config.yaml
num_hidden_layers: 12
hidden_size: 192
vocab_size: 2048
norm: "layernorm"
norm_place: "pre"
positions: "learned"
tie_word_embeddings: true
init_std_o: 0.00547
optimizer: "ademamix"
learning_rate: 0.000454
warmup_steps: 514
train_tokens: 159700000
dataset: "wikipedia_en"
Each number is 128 + 24 x the weight over its row's rms, rounded and kept within 0 to 255. Layers, rows and columns count from 0. The size above them is the row's rms in percent of the matrix's.

# layer 5 MLP down (transposed), 960x192, rms 0.0594, rows 319-354, columns 96-191
size [167 115 119 113  98 133  11 114 119 107 125 137 104 129 113 116 108 104  11 106 129  76 120 128 122  88 106  77 120  58 120 115 126 115 109 118]
[[125 133 157 121 141 127 164 180 159 182 154  96 128 113 114 144 102  89 149 105 142 119 106 114 111 119 143 131 152 158 120  96 122 142 114 146 154 111 107 135 126 103 105 143 143  82 138 124  72 167 123 142 120  90 127 165 178 145  99 199 131 127  84  92 122 141 112 120 111 153 137 160 115 125 149  83 159 123 142 156  88 145 125 126 108 139 158 146 143 100 124 125 105 106 130 189]
 [115 129 140  84 118 145 141 107 120 161 138 113 153 123 190 158 161 139 150 167 133 132  99 109 151 115 121 116 161 104 140 118 158 133 120 164 147 107 141 153 154 169 161 124 109 150 133 126 105 115  89 117 104 139 105 109  82 133 115  65 145 150 146 128 137 136 132 113 130 118  88 120 165 108 144 137 104 141 138 134 130  85 112  76  86 113 127 171 146 157 137 122 139 136 121 132]
 [ 86 134 122 127 135 148 126 129 126 132 151 128  97 130 115 145 148 146 136 154 155 183 138 124  99 174 129  96 128 129 146 177 130 114  97 161  98 129 144 128 136 138 154 126 135 134 133 114 154 161 102 115 158  90 169 132 169 129 116 153 121 140 145 103  80 128 109 148  95 122 150 101 112 117 194 165 144 139 132 128 102 139 159 106 140 146 166 140 131 135 121 115 129 103 137 104]
 [118 111 133  97 137 144 139  96  85 177 122 156 101 140 118 198  87 159 125 169 154 147 112 109 113 155 133 182 114  94 135 126 133 154  80 112 116 100 104 125 125 130 159 110 159 120  82 138 124 139 135 154 153 108 133 156 119 165 110 162 137 114  62 127 109 116 151 133 106 130 147 153 149 174 112 131 117 168  96 136 153 111 129 129 106 122 146 126 125  87 143 151  93  68 121 148]
 [119 122 137 105 139 165  90 126  98 111 116 106 177 110 161 114 119  88  88 136 158 131 165 157 159 147  93 115  97 127 103  98 107 148 122 141 129 174 166 128 128 145 120 123 145 159 133 162 176 106 159 158 104 127 149 127 118 125 134 128 150 119  83 141 162 125  92 127 135 167  69 146 154 147 116 124 151 113 147 156 153  88 130 128 115 102 157 128 136 122 135 120 125 124 119 123]
 [145 117 142 129 137 105 112 112  98 133 109 153 150 117 112 118  62 107 172 110 104  85  97 116 120 157  79  89 143 123 116 135 152  91 133 155 142  99 145  99 161 171 124 127 130 155 124 131 128 130  68 126 139 120 140 124 101 112 137 129 148 183 132 152 147 139 161 150 107 144 137 115 173 128 120 145 138 113 150  86 111 131 140 119 107 103 125 153 149 153 161 112 100 170 102  96]
 [120 105 146 130 156 140 173 146 116 108 158 135 121 182 119 146 139 120 121 124 185 111 128 133 102 105 139  95 127 126 145 157  84 171 103 148 107  98 122 189 113 136 142 131 135  99 123 116 110 154 118 114 101 109 135 195 133 128 150 176 147 131 132 130 121 145 144 150 169  98 177 164 133 145 119  68  90  99 129 142 141  88 135 166 128 112 124 112 140 168 132 143 105 142 126 131]
 [118 106 141 126 122 147  95 101 112 112 123 106 121 130 164 113 136 145 123 122 120 155  84 140 138 123 138 115 117 109 168 135 165 149  99 145 153  84 147 146 106 140 191 204 105 107 108 128 117 127  97 116 149 144 161 124 151 143  79 115 156  78 127 147  67 122 146 137 140 142 133 136 122 127 129 116 132 137 126 151 106 152 133 137 135 107 153  97 139 144 139 152 149 107 105 159]
 [140 107 124  99 165 123 143 138 127  96 113 127 113 104  68 124 150 141 123 122  90 131 128 133 134 123 113 117 125 105 105 156 148 139 117 104 102 141  91  64 139 110  93 134 154 164 125 140 111 131 154 148 191  93  88  97 135 188 152 141 159 126 136 115 117 114 165 110 135 129 157 106 139 148 137 146 119 111 119 129 171 157 131 103 124 105 138 143 105  69 143 117 133 120 132 125]
 [130 116 135 137 123 134 130 135 117 133 104 117 127 178 126 132  97 116 163 167 140 152 168 165 159 139 145  98 122 119  94  97 126 120 122 112  91 112 117 124 107 126 102 149  78 129 113 122 121 159 167 107 123 179 135 126 111 124 127 132 112 119  97 123 119 117 118 132  81 130 171 176 106 135  81 101 132 147 180 111 115 135 119 139 105 117 157 142 100 113 178 137 111 182 124 146]
 [110 119 167 114  93 140 103 126 116  76 157 130 144 148 102 178 172 151  81 135 137 160 121 144 110 137 158 116 126 143 147 165 125 127 172 100 141 132 109 129 169 101 137 145 118 165  94 174 106 113 118  63 128 128 167 174 180 149 132  99 191 124 119 135 141 127 116 118 121 108  94 140 100 112 128 142 112 142 120 164 131 134 120 101 136  87 139 158 138 147 168 130 100 123 105 113]
 [113 140 148  69 158 127 184 161 111 145 179 114 132 152 118 157 104 112 104 132 121 150 162 150 142 125 159 128 130 149 161 126  83 144  83 147 122 104 103 127 139 109  96 103 137 132  82 198 140 143 113  93 128 121 125 112 125 153 141 139 139 132 100 122 166 131 102 127 135 146 151 137 102 138 181 153 123 137  93 104 127 124 117 135 147 129 138 131 114 170 114 138 122 117 142 110]
 [112 121 163  90 171 132 110 111  92 108 110 160 119  69 154 153 142 161 116  94 159 161 116 118  79 156 162  83 129 119 144 113 125 128 139 149 114 109 123 107 217  93 146 103 140 164 126 109 153 141 140 125 156  99 138 131 140 156 140 159 116 107 114 104 119 119 116 110 116 151 162 110 163 128 144 117 119 146 136 134 142 115 141 149 139 114 146 149 116  86 131  76 101 151 121 104]
 [160  76 126 119 159 112 128  90 146  96  64 100  79 122 155 106 156 114 146 129 112  79 119 166 134 111 150 102 156 114 125 147 111 134 145 121 138  92 148  99 130 146 116 168 126 114 162 183 155 130 161 154 117 113  83 118 121 124 131  92 152 145 114 119 142 120 170 146 175 146 102 110 118 175 134 112 138 107 123 129 124 125 144 123 148 108 111 121 176 117 122 128 114 127 124 123]
 [106 108 134 140 131 146 105 138 156 157  87 122 124 165 155 179 143 103 148 149 171 124 123  93  76 155 117 144 143 108 160 143  68 108 106 158 110 109 109 147 143 162  94 160 131 134  77 124  92 128 129 137 146 141 118 100 106 161 161 108 149 122 118 132 100 123 118 106 103 133 127 136 134 138 144 135  88 136 136 148 137 128 126 175 156  97 146 136 110 133 152 147 156 124 122  86]
 [132 150 118 118  79 154  79  96 125 119 131 143 154 111 136 130 128 139 134 137 134 118 124 138 102 159 115  99  91  72 137 136 121 149 109 140  82  74  89 165 138 145 121 144 135 154 101 198 119 102 115 160 108 109 100 160 122 117 143  96 126  90 100 102  99 152  97 169 121 159 106 118 180 136 130 144  96 155 166 111 139 147 113 140 163 161 107 151  81 132 129 119 117 112 143 146]
 [ 82  99 123 125  95 123 141 130 123 151  93 142 169 133 109  93 127 115 132 148 135 120 126 109 118 162 118 104 140 127 142 141 160 106 136  98 127 100 121 154 131 142 114 139 102 144 104 133 132 127 103 107  87 120 132 164  92 108 111 109 109 125 136 118 112 131  78 122 160 197 116 156 102 148 146 140 114 164 125 160  83 127 115 154  93  99 131 127 151 107 141 112 132 127 127 158]
 [122 115 186  99 103 146 143 137 134 113 114 132 159 104 134 131  99 162 143 100 130 137 119 146 113 106 193 113 145  57 168 119  96 129 125 170 140 143 119 145 137 123 123 101 134 118 175 111 114 112 140 113 120 118 119 146 167 140 124 156 114 138 116 178 116 112 119 153 152 124 153 117 121 145 146 145 106 133  86 117 153 136 104 115 158 125 141 111 117 157 112  85 185  95 109 169]
 [ 88 187 188 104 144 124 106 129 122 155 107 103 138 169 123 135 142 191 104 112 182 115  99 139 133 124 116 130 146 176 170 111 124 102 117 142  72 100 141 157 118 124 116 115  86  59 147 101 123 130 158 161 127 155 143 179 136 128 127 108 169 128 148 155  83 107 100 117 132 137 141 133 120 151 150 127 137 117 117 137 133 165 167 154 140 166 177 104 134  98 149 125 141 125 167 147]
 [125  98 141  88 171 145 100 138 161 176 138 122 126  97 131 114 108 124 171 100 100  88 139 109 119 118  98 163 133 131 123 119 125  66 125 107 148 133 118 100 104 118 150 127  90 141  91 130 165 135 149  71 126 132 124 142  90 107 168 162  88 112 107 124 119 134 160 100  87 112  88 109  53 114 143 147 120 144 109 118 121 134 134 156 115 154 160 127 109  99 124 136 139  90 119 155]
 [148 169 152  96 130 129 162 134 130  97 124 138  99 118 152 150 128 113 117 169 134 158 109 114 141 158 116 138 118 159 138 160 117 149 140 162  90  88 136 104 135 118 115 150 109 161 162 125 138 105 112 139 119 142 148 162 128 132 131  79 131 140 109 110 120 116 152 139 141 152  57 146 171  97 129 143 119 147 163 132 127 156  69  98 128 152 111 124  80 122 139 132  96 103 141 131]
 [ 92 116 120 197 129 172 123 147 141 149 103 122 126 138  96 119 136 214 118 128 150 136 146 131 124 104 110 150 148 145 126 122 164 129 152 126  77 145 108  98  88 137 102 155  84  97 143 142  89  86  90 146 116 119 134 150  99 107 127 134 100 137 117 158 171 135 128 151 104 136  88 113  84 136 128  90  93 153 142 114 153 141 130 133 120 157 171 132 140 120  91 140 133  89 153 145]
 [113 148 166  46 161 133 136 150 124 168 145 121 129 121 132 151 141 195 108  88 140 102 102  96 126 106 105 130 116 124 198 115  85 135 133 169 128 102 101 107 182 133 147  77 139 131 163  84 132 134  98 107 116 149 100 116 105 122 107 126 126 122 127 123 139 139 176 128  78  95  98 117 129 145 127 149 121 107 148 131 137 115 137 152 148 138 142 146 117 130 125 164 104 159 145 118]
 [183 133  99 201 112 111 148 116 126  80 100 116 123 147 152 103 124 153 128 112  90 113  92  97  97 148 141 142 104 110 106 125 131 115 124 155  87 151 174 162 155 129 110 115 132 141 144 106 142 145 146  84 128 165 165 101 154 163 129 140 143 119 135 133 116 110 151 151 155 115 121 104 134 155 117 116 123 119 122 153 108 121 169 120  97  68 100 141 161 106  96 145 102 171 129 120]
 [140 143 109 117 127 143 134  80 178 140 126 150 127 142 155 164 184 107 164 111 113 115 110 150 106  85 158 168 118  94 103 144 146  87 141 148 125  92 132 135 150 147 114 147 115 160 140 127 151 133 174 125  97 129 135  78 130 149  98 142 133 144 128 132 160 144 120 145 152 161 109 119  87 149 168  86 123  90 151 100 121 119 126 111 137 129 157 117 132  80 141 142  95 136 124 114]
 [108  83 159 114 152 141 179 143  98  99 114 126 101 144 102 156 122 169 106 168 146  83 161 117 107  97 126 135 161  70 147 130  96 132 100 144 106 132 158 131 144 129 110 111 117 145 124 141 113 105 158 156 105 132 126 126 137 127 112 156 121 109 146 133 148 144 117 108 133 122 119 151 147 141 125  78 125  98 122 142 138 140 114 102 160 159 125 161 121  59 155 116  82 120 151 152]
 [138 163 141 141  97 135 158 108  88 129 151 107 123 150 101  98 130 169 161 104 161 142 156 106 124 126 137 120  93 180 130 144 107 154 133 151 105  82 122 151 163 149 115 139 119 117 143  81 146 164  97 128 138 165 116 125 111 149 144 141 144 122 106 110 117 123 134 161 155 118 123 141 124 155 120 130 128  99 145 105 165 163 116 126 150 146 130 111 131 116  75 110 133 101 114 107]
 [101 135 128 124 182 124 104 107 118 166  99 115 101 144 182 158 134 168 107 136 153 101 127 148 108 138 108 116  95 138 101 136 133 122 133 149 108 112 114 116 108  86 163 157  92  79 128 164 112 119 138 141 113 160 136  73 125 109  95 139 106 145 155 151 144 115 139 123 131 138 127 128 117 145 116 111 118 114 100 171 109 129 138 131 144 126 143 138 148 120 164  99  88 152 147  90]
 [161 124 146  80 141 164 119 124 108 166 131 123  75 155 128 148 147  85 132 164 141 100 124 141 120  84 107 147 113 129 124 141 144 166 109 129 147 145 125 135 121 121 111 118 132 123 144 100 154 123 136 123 103  87 146 128 137 149 157 151 134 133 137 126 152  95 149 173 162 122 116  91 123 142 145 135 144 100 126 164 147 142 158 142 165 134  76 125 122 147  99 128 159 170 128 120]
 [123 101 109  91 161  92 159 142 167 161  98 156 134 153 142 125 121 137 130 177 123 113 108 138  97 112 115 152 129 145  89  84  98 113 115 148  55 114 116 152 112 148 154  91 104 102 169 110 119 133 183 116 136 129 124 137 122 146 105 155 150  96 152 155 151 138 141 118 113 113 116 126  92  73 116 148 128 120 111  87 124 136 146 122 157 149 116 103 145 161 136 138  83 136 189 110]
 [104 162 127 151 119 118 118 135 121 102 128 132 118 121  92 151 100 190  97 140 120 160 120 133  85 126 150  95 114 132 108 122 112 145 133 116 111 142 162 180 153 136 125  97 139 109  68 113 108 126 145 135 138  95 103 114 155 159 163 169 143 118  88 156 122 110 115 131 123 142 193 111 146 139 146 103 139 136 120 143 147  94 123 162 135 120 167 100 151 133  77 102 104  84 125 161]
 [138 113 108 112 120 153 144 123 138 116  69 108 106 125 123 154 176 199 113 114 154 104  88 113 109 110 138 145 136 147 110  96 172 104 122 132  92 165 139  70 112 134 141 123 127 114 128 113  92 127  96 158 116  93 139 146 167 138 132 171 100  88 121 156 171 119 126  98  74 142 110 105 125 129 109 143 137 117 116 121 156 146 100 129 136 135 135 123 116 161 171 150 162 160 148 157]
 [153 119 145 114 127 112 124 147  99 153 139 109 102 158 129 171 133 129  80 116 138 186 150 124 146 155 172 121 101 162 141 145 128 139 111 186 111 124 141 105 139 147 142 137 135 133 122 175  87 128 151 144 138 111 106 141 149 126 102 123 125 128 169 106 179 108 143 123 151 113 107 128 161 117 126 119 143  71 129 120 118 143 123 110  75  93 147 138 128 130  99 117  91 156 127 137]
 [104 104 133 127 142 130 114 182 131 111 165 162 139 119 156 148 141 148  90 140  88 144 115 138 162  88 114 155 134 154 118 139 129 150 139 129 121 105 128 123 139 108  79 176  97 152 141 157 177 143  90 128 144 144 127  97 105 184 127 143 157  85 111 117 126 132 169 139 114 117 126 106 126 157 146 147 111 122 136 127 108 129 107 165  97 168 151  55 109 139 105 127  83 105 136 152]
 [126 115 127 109 181 137 155 110 153 108 126 106 137 103 122 135 124 109 144 129 117 205 162 127 137  91  96 112 114 123 123 109 133 147 143 107 113  86 174  59 176 150 133 135 174 123 130 147 122 109 149 182 167 166 125 153 167 144 129 111 159 124 160 117 156  85 104 124 139 124  95  96 168 137 108 109 135 139 129 140  90 131 141 110  60 134 148 126 120  99 155 119 129 106 121 147]
 [112 192 137 132 138 147 128 102 119 185 149 117 137 131 115 150 113 113 147 141 172 111 158 124 117 128 167 139 142 134 100 139  77 114 133 147 129 118 120 118 134  97  79 130 134 122 138  97 139 108  96 127 123 185 101 164 135 110 128 113  97 167 136 120 156 134 136 124 145 136 107 143 101 142 140 158 192 133 146 149 141 139 122 140 149 109 179  81 101 117 126 151 121 128 117 105]]
# layer 5 MLP up, 960x192, rms 0.0749, rows 320-355, columns 96-191
size [110 112 117 116 128  21 104 125 116 117 121 109 124 106 104 105 108  18 109 128  89 116 124 125 110 110  89 115  85 106 111 113 119 114 121 119]
[[108 151 101 138 154 100 107 155 153 117 140 122 125  87  95 122  97 102 120  93 115 108 120 146 129 133 128 120 126 110 119 117 116  86 131  99 123 141 112 110 129 101 132  82 126 113 122  96 143 142 134 126 132 120 146 111  73  99 121 142 109 126 119 126 130 127 182 150 135 107 109 106 104 171 118 146 147 130 172  81 127 146 142 172 120 169 173 110 101 135 109 102 135 108  93 116]
 [117 128  81 114 153 128 159  89 139  92 125 121  78 181 191 137 112 117 136 104 129  93 137 108 201 140 102 142 149 109 122 103 125 152 162 141 132 154  96 137 134 113 103 122 124 167 104 168 169 137 114 122 157 147 100 171  81  97 155  95 135 123  96 136 107 108 142 135 103  75  99 135 129 122 136 165 128 151 127 161 149 121 107 140 123 138 127 130 124 120 103 121 160 114 134 140]
 [143 118 139 132  87 115  84 132 145 110 129 105 104 122 123 122 121 120  69 106 146 106 116 151 124 101 153 129 119 138 122  70 112 127 157 103 146 134 125 151 137 145 114 161 145 128 110 153 123 136 114 147 121 101  99 148 118  78 123 127 106 115 112 128 115 184 123 195 151 147 159 107 138 102 150 107 143 136 121 170 100 146 163  93 182 112 171  90 123 142 130 141 143 148 147 109]
 [ 94 103 126 143 136 141  97 118 156 118 128 166 154 137 142 108 107 107 125 164 108 151 113 119 139  87 128 146 158 144 124 132 138 138  97 142 146 203 102 118 105 124 167 100 154 138 113 160 116 163 119 136 147 111  79 104 177 105 129 145 132 140 153 135 113 126 135 145 120  83 110 133 133 118 111 169 177  96 108 114 167  96 142 125 160 175 103 127 105 170 129 148 105 138 139 120]
 [106 128  85 142 140 151 122  71 119 146 114  87 101 132 163 182 124 113 129  98 126  73 113 122 103 153  81 156 132 131 110  85 153 116 173 186 140 123 121 141 126 143 129 171 137 156 109 152 155 119  88 120 111 114  99 140  84 110  75  79 130 152 124 122 113 148 151 105 164 116 147 113 111 155 111 128 132 155 106 114 125 161 134 130 146 103 127 141 126 135  87  76 109 158 117 115]
 [113 134 126 123 137 153 126 103 139 137 138 147 125 128 120 110 127 104 143 135 112 174  64 118 162 165  96 196 106  90  99 101 129 124 164 105 147 135 169  69  93 120 129 125  90 166 141 134 128 144 116 102 123 142 135 101 144 132 129  91 111 149 134 107  93 129 134 176 114 134 135  84 117 146 127  82 145 128 145 113 114 138 124  59 115 157 145 125 115 124 115 101 152  99 158 144]
 [132 109 160 165 102 142 160 149 120 155 100 138 178 156 115  91 118 114 137 104 128 135 157 145 125 153 132 148 184 149 128 141  90 115 120 139 132 158 109  91 132  73  81 107 139 100 138 171 157 104 156 145 109 107 114 120 133 137 123 112 116 145 114 144 154  99 114 141 142  83 120 162 111 142 124 159 123 120  94 118 165  88 122 100 142 133  89 132 149 110  99  67 143  89 110 117]
 [106 100 130 160 140 128 120 133  86 125 130 119 120 139 120 138 113 118 132 132 123 106 133 121 108 132  99 116 141 173  81 107 144  88 161 106 134 104 130 164 137 172 134 152  93  79 101 140 155 141 181 143  97 104 119 135 142  97 118 112  93 116 106 105 162 138 141 131 140 139 125 145 127 161 123  99 172 138 109 134 141 109 131 163 125 151 117 119 158 161 103 152  97 134 139 120]
 [120 117  80  73 101 126 138  72  91  96 161 161 149 138 151 158 126 114  84 143 120  93 131  81 122 139 126 151 137  86 158 121 148 110 148 168 142 188 129 128 145 106 142 105 205 139 111 111 139 129 123 155  88 114 110 104 106 131 161 130 125 153 130 123 179 128 164 149 135 141 111 100 152  92  93 136  99  93 130 140 150 119 128 113 123 150 108 154 126 142 137 128 144 113 140 145]
 [195 131 129 162 104 130 119 120 146 120 137 136 183 164 138 119 101 113 170 111 122  94  95 117 125 113  85 133 199 119 119 120 144 156 151 131 141 126 143 117 147  91 125  87 160 126 134 124 153 120 134 154 115 138 122 106  85  85 130 147 112 179 119 101 141  99 128 133 154 119  95 149 138 128 115 161  70 125  98 154 163 154 160 151  96 134 113 120 137 151  81 130 128 130 124 106]
 [101 105 119  82 118 118 159 141 156 139 144 124 127 126 121 126 135 116 134 135  95 116 128  94 153  95 160 143 133 158 141 146 141 123 147 172 148 125 109 116  97  76 101 145 158 145 108 153 114 111 114 128 143 163  91 114 104 138 124 105 107 138 157 111 158 150  85 140 132 143 139  82 130 115  99  95 136  93 122 126 125 114 154  76 109 128 111 122 158 179 154 145 165 153 139  76]
 [ 95 132 120 119  83 142  84 115  80 127 129 146 150 113  96 125 131 129 119 128 153 139 115 141 139 122 137 143 154 108  72 116 115 136 125 120 125 104 116 171 132 157 136 123 118 110 114 175 155  94 116 162 167 114  91 146 126  62 162 147 131 156 135  88 157 159 138 145 119 127  80 157 151 102 121 131 137 106 133 133 142 103 123 111 140 174 135 138  88 123 152 134 124 128  95 129]
 [126 124 133 119 132 132 120  88 131 143 147 127 169 148 155 134 115 132 114 163 169 152 105  88 174 127 113 100 137 135 130 123 108  82  80 144 158 165 136 154 102 145 149 115 108  94  97 169 173 102 116 122 108 168 145 120 110 135 109 134 120 136 101 144 124 124  70 137 107 145 132 142 153 120 168  92 127  76 118 147  92 111 129 100 114 117 110 160 128 133 130 190 109 156 118  93]
 [114 135 158 146  90 107 108 164 159  97 131 121 148 102  81 112  94 101 162 132 135 104 143 135 129 161 157 113 132 148  82 133  83 139 105 130 141 162 118 121 115 122 118 140 115 122 115 127  89 128 137 108 142 165 123  87 151 141 168  98 101  94 145 113 148 128 135 139 161  91 139  91 155 106 149 134 110  90 130 105 160 146  87 106 124 126 122  81 156 131 143 120 147 116 107 154]
 [147 135 135 163 121 120 118 101 140 127 148  93 122 121 107 106 123 108  67 139 101  59 126 149 134 137 112 130 138 119  98 116  99 115 127 134 145 122 164 143  69 160  97 111 145 132 106 144 122 145 176 108 166 102 129 134 132 148 161 125  99 140 154 111 100 158  69 149 131 130 143 130 165 174 120 105 142 120 108 133 129 103 103 158 117 154 139  81 119 133 121 150 156 106 110 153]
 [126 120 105 134 125 117 123 124 158 156 142 146 143 138 165 127 107 116 152 106  84 119 107 133  96 134 121 179 130 127 193 114 101 163 139  99 145 137 111 147 128 127 109 156 137 110 124  83 114 127 136 100 148 149  97 124 155 124 153  98 170 135 127 107 160 102 123 140 131 126 125 130 122 143 112 129 129 128  83 133 148  91 124 100 163 168 141 168 110 140  98 141 162 134 130 109]
 [145 143 137 124  76  97 121 100 103 112 159  91 136 135 139 176 107 128 133 133  82  82  84 136 145 159 106 114 135 132 100  82 134 136 116  64 155 105 113 148 156 145 160 150 157 158 114 137 104 132 103 127  98 117 131 129 136 142  70  68  86 119 122 108 123 155 123 155 140 165 133 137 167 152 106 102 120 123 128 147 119 171 178 113 130 159 113 145 144 146 150 136 116 134 133 111]
 [131 132  92 138  75 151 141 123 124 161 173 155 116 118 107 126 152 147 162 153  81 134 101 101 109 147 123  90 123 105  91 102 117 173  71 107 169 134 141 100 104 184 150 131 126 145 131 115 145 146 129 126 116 129  90 120 126 103 129 130  79 145 112 132 127 131 165 142 134 177 144 113 114 109 127 108 131 109 136 122 146 121 116  95 144 131  92 131  95 147 118  82 161 119 144 127]
 [147 119 118 104 114 117 111 135 121 160 120 111 115  92 105 141 115 105 130 118 170 108 155 117 111 118 170 125 125 110 144 140 105 130 125  89 145 141 117 125 108 123 105 170 146 145 130 137 139 185 120 111 143 130 169 122 157 116 142 136 170 115 121 115 112 186 169 173 147 132 163 149 196 111 127 136 118 103 140 121 167  90  64 100 140 152 139 142 132 122 163 127 130  95 119 103]
 [157 107 119 125 149 138 138 125 133 155 133 118 165 151  77 125 114 110  88 160 117 128 124 131 175 153 186  98 158 125 138 108 103  89 141 133 133 111 123 111 100 134 119 125 117  85 114 177 132 164  87 172 110 106 139 163  96 132 117 117  99 136 160 113 106 117  85 150 176 108 102 148 143 142 126  69  94 131 128 144 108 120 124 104 139 116 177 138 136 141 161 129 114 106 133  98]
 [154 166 145 116 187 144 159 114 128 133 126 105 115 114  94 136 153 113 123  97 118 107 121 131 147 132  89 149 142 123 178 113 115 120 116 126 153  91 105 131 115 146 137 133 138 107 117 114 120 164  94 148 146 147 135 153 113 122 146 150  98 116 135 139 119 132  96 146 175 150 147  85 157 172 127 112 151 115  88 166 105 124 108  97 132 119 146 126 132 133  98 116 147 134  93  81]
 [132 123 115 121 115 127 119 109  96 127 158 137 149 120 101 175 128 115 160 111 174 142 120 109 170 133 167 131 122 157 150 109 138 117 133 162 147 141 102 112 138 110 122 143 117 171 104 135 108 134 110 111 135  85 127 161 100 101 124 113 129 133 155 110 119 157 113 112 144 123 145 118 145 145  89  88 114 100 135  74 171 128 110 164 163 130 151 160 175 142 143 127 120 119 119 117]
 [121 115 136 147 142 127 143 119 153 190 144 141 141  99 122 184 107 117 153 124 113 113 105 178 139 111 149 103 136 130 107 143 122 142 156 119 130 117 109  94 115 101  82 129 113 104 118 144 110 143 154 194 155 129 105 143 125  89 142 106 104 118 127 104 127 178 102 115 147 147 133 145 118 137 154  85 106 117 108 136 127 117  99 188 130 161 136 139 121 123 137 124 157 118 125  95]
 [113 106 125 135 138 126 133 129 159 155 133 116 127 136 166 128  92  96 150 152 135 102  96  84 146 146 144 110 152 114 163  94 126 183 135 132 143 114 137  97 130 145 129  90 127 104 112 111 109 125 115 126 114 159  73 139 109 131 110 127 125 137  92 122 126 146 135 145 129  90 106 121 133 131 141 131 110 134 100 103 162 126 145 117 128 136  99 184 121 120 128 203 126 120 119  97]
 [105  95 173 130  95 111 162  82 125 111 171 137 155 156 154 112 126 120 141 146 112 122 115 130 143 127 156  93 112 137 120 121  85 146 152 133 137 127 100 130 161 106 103 137 149  83 106 130  84 117 117 129 105 130 139 124 142 155 155 122  82 187 109 127 140 164 104 154 150 141 117 109 163 136 103 114 139  98 108 103 151 134 178  84 133 138 120 207 127 116 120 144 143 151 107 131]
 [148  84 118 104  80 107 120 100 126 154 125 147  96  97  89 152 115 123  98 102 107 143 132 137 138  87 107 113 171 145 122 103 130 138 179 142 144 127 163 170 118 116 129 125 144 116 136 197 140 111 148 127 163 133 128 144 137 110 114 150  82 144 124  98 123 126 120 112 103 110 142 158 134 128 106 152 150 105 117 154  98 124 145  87 159 137 142  88 133 175 146 154 162 103 110 142]
 [134 143 111 142 128 128 140 140 128  95 140 124 134 148  95 145 136 137 107  68 114 164 100 122 140 122 105 130 148 144 124  90 129 184 142 126 125 167 109 142 146 116 134 125 150 104 109 125  68 146 111 132 152 106 131 157 128 149 149 121 116 109 139 129 123 145  92 147 167  98 131  89  99  94  99 116 110 129 111 149 161 153 131 152 175 123 124 115 120 123 119 123 160  92 114 137]
 [121 122 132 138 121 126 120 119 125  98 142 125 125 157 126 116 128 125 116 115 134 102 120 133 120 144 149 146 138 146 156 130  99 133 141 140 135 143 134 155 151  98  98 176 167 157  97 163  86  81 107 115 107 132 115 144 138  99 165 142 135 125 106 133 132 109 151 131 120 105 147 138 132 136 106 163 147 153 149  91 149  85 112 140 156 124 145 154 100 113 106 108  42 137 115 117]
 [152 153 134 163 126 108 144 133 114 160 135 153  96 103 108 121 119 104 141 120 105 144 174 137 129 121 174 146 157 191  90  82 125  98  83 127 126 122 136 143  91 140 150 148 129 120 121 130  92 146 140 131 133  95 103 166 149 129 171  86 139 154 132 153 163 123 125 153 131  83 113  95 122 118 142  91 154 134 120  79 162 121 131 108 142 137 134 108 104 108 127 131 159 107 139 149]
 [143 149 109 134 114  91 142 121 167 107 139 136 183 105 133 118 119 121 162 103 112 113 113 101 125 133 137 135 157 124 102 119 157 121 176  88 120 131  76 112 170 108  92 173 123 133 102 111 129 113 134 145  95 164 147 170 130 124 124  97  71 132 102  65 122 134 142 113 157 144 114 178 115 153  90 147 111 153 123 135 117 127 136  93  87 169  91 139 116 124  87 130 141 144 129 128]
 [136 122 138 150 151 138 156 133 131  89 165  91 158 131  72 103 108  99  87 133 114 115  90 139 163 145 130 116 115 144 123 102  90 107 129 172 148 128 119 128 143 124 134 146 172  91 123 143 119 132 144 147 126  99 164 144 162 132 133 139 116 133 126 101 112 187 102 131 120 131 151 151 134 123  94 126 117 112  95 119 134 128 105 156 145 153 167 112 111 106 141 160  82 136 102 120]
 [134 130 130 132 103 105 132 131 168 126 138 125 133 173 148  99 103 130 128 111 121 108 150 108 140 154 111 124 122 161 154 110 124 115 149 116 117  88 106 138 114 152 140 108 136 109  73 122 121 167  97 171  85 176 115 135 117 128 126  95 120 167  89 137 114 122 143 136 119  76 105 161 136 166 118 157 116 137 115 103 121 143 161 167 121 136 110 151 135 137 111 112 122 148 118  93]
 [103 137 128 119 112 121 128 120 139 118 140 175 147 141 128  83  71 118 147 108 143 149 104 159 108 172  92 149 149 143 150 102 129 143 112 139 149 111 114 138 109 148  99 150 137 112 116 120 115 145 114 146 163  93 129 147 162 154 114 157 159 170 112  95 115 114 116 131 133 135 124 172 146 148 114 138 124 108 159 110 153 119 165 159 130 164 148 163 135 137  72 121 149 117 106 139]
 [128 123 106 137  77 129 164 145 158 118 131 126 126  90 142 117  96 115 129 135 127 122 144 154 135 110 160 152 138 152 104 138 103 132 116 116 143  87 135 152 147 125 127 178 104 118 117 176 124 149 155 137 140 101 156 151 152  60 130 147 129 130  69 102  97 137 104 170 115 124 161 151 127 109 142 156 131 127 145 120 164 151 134 149 140 152 104  86 145 150 130 136 147 147 125 124]
 [115 108 112 136 112 125 136 134 119  76 146 156 127 125 131 137 148 108  71 101 112 137  89  91 111 101 109 114 140 148 148 123 160  90 139 114 136 121 144  97 126  58 137 132 148  85 118 148 124 138 109 127 139 137 126 145 123 116 111 132  93 160  95 108 116 145 173 154 140  93 131 125 117 126 115 132 123 135 106 105  89 137 166 127 166 127 135 119 149 142 154 118 118 125 144 126]
 [139 143 133 160 108 135 133 127 151  89 112 118 140  62  90 112  85 124 144  83 124 110 102  94 156 114 102 154 165 102 105 136 123  79 114  79 152 119 140 125 124 163 117  99 107 107 122 156 133 155 139 145 115 163 135 117 165  92 133 142  85 110 158 109 115  80 108 120 139 124 132 138 127 151 159 152 150 122 124 151 123 127 116 135  74 104 108 122 137 128 122 164 106 134 132  94]]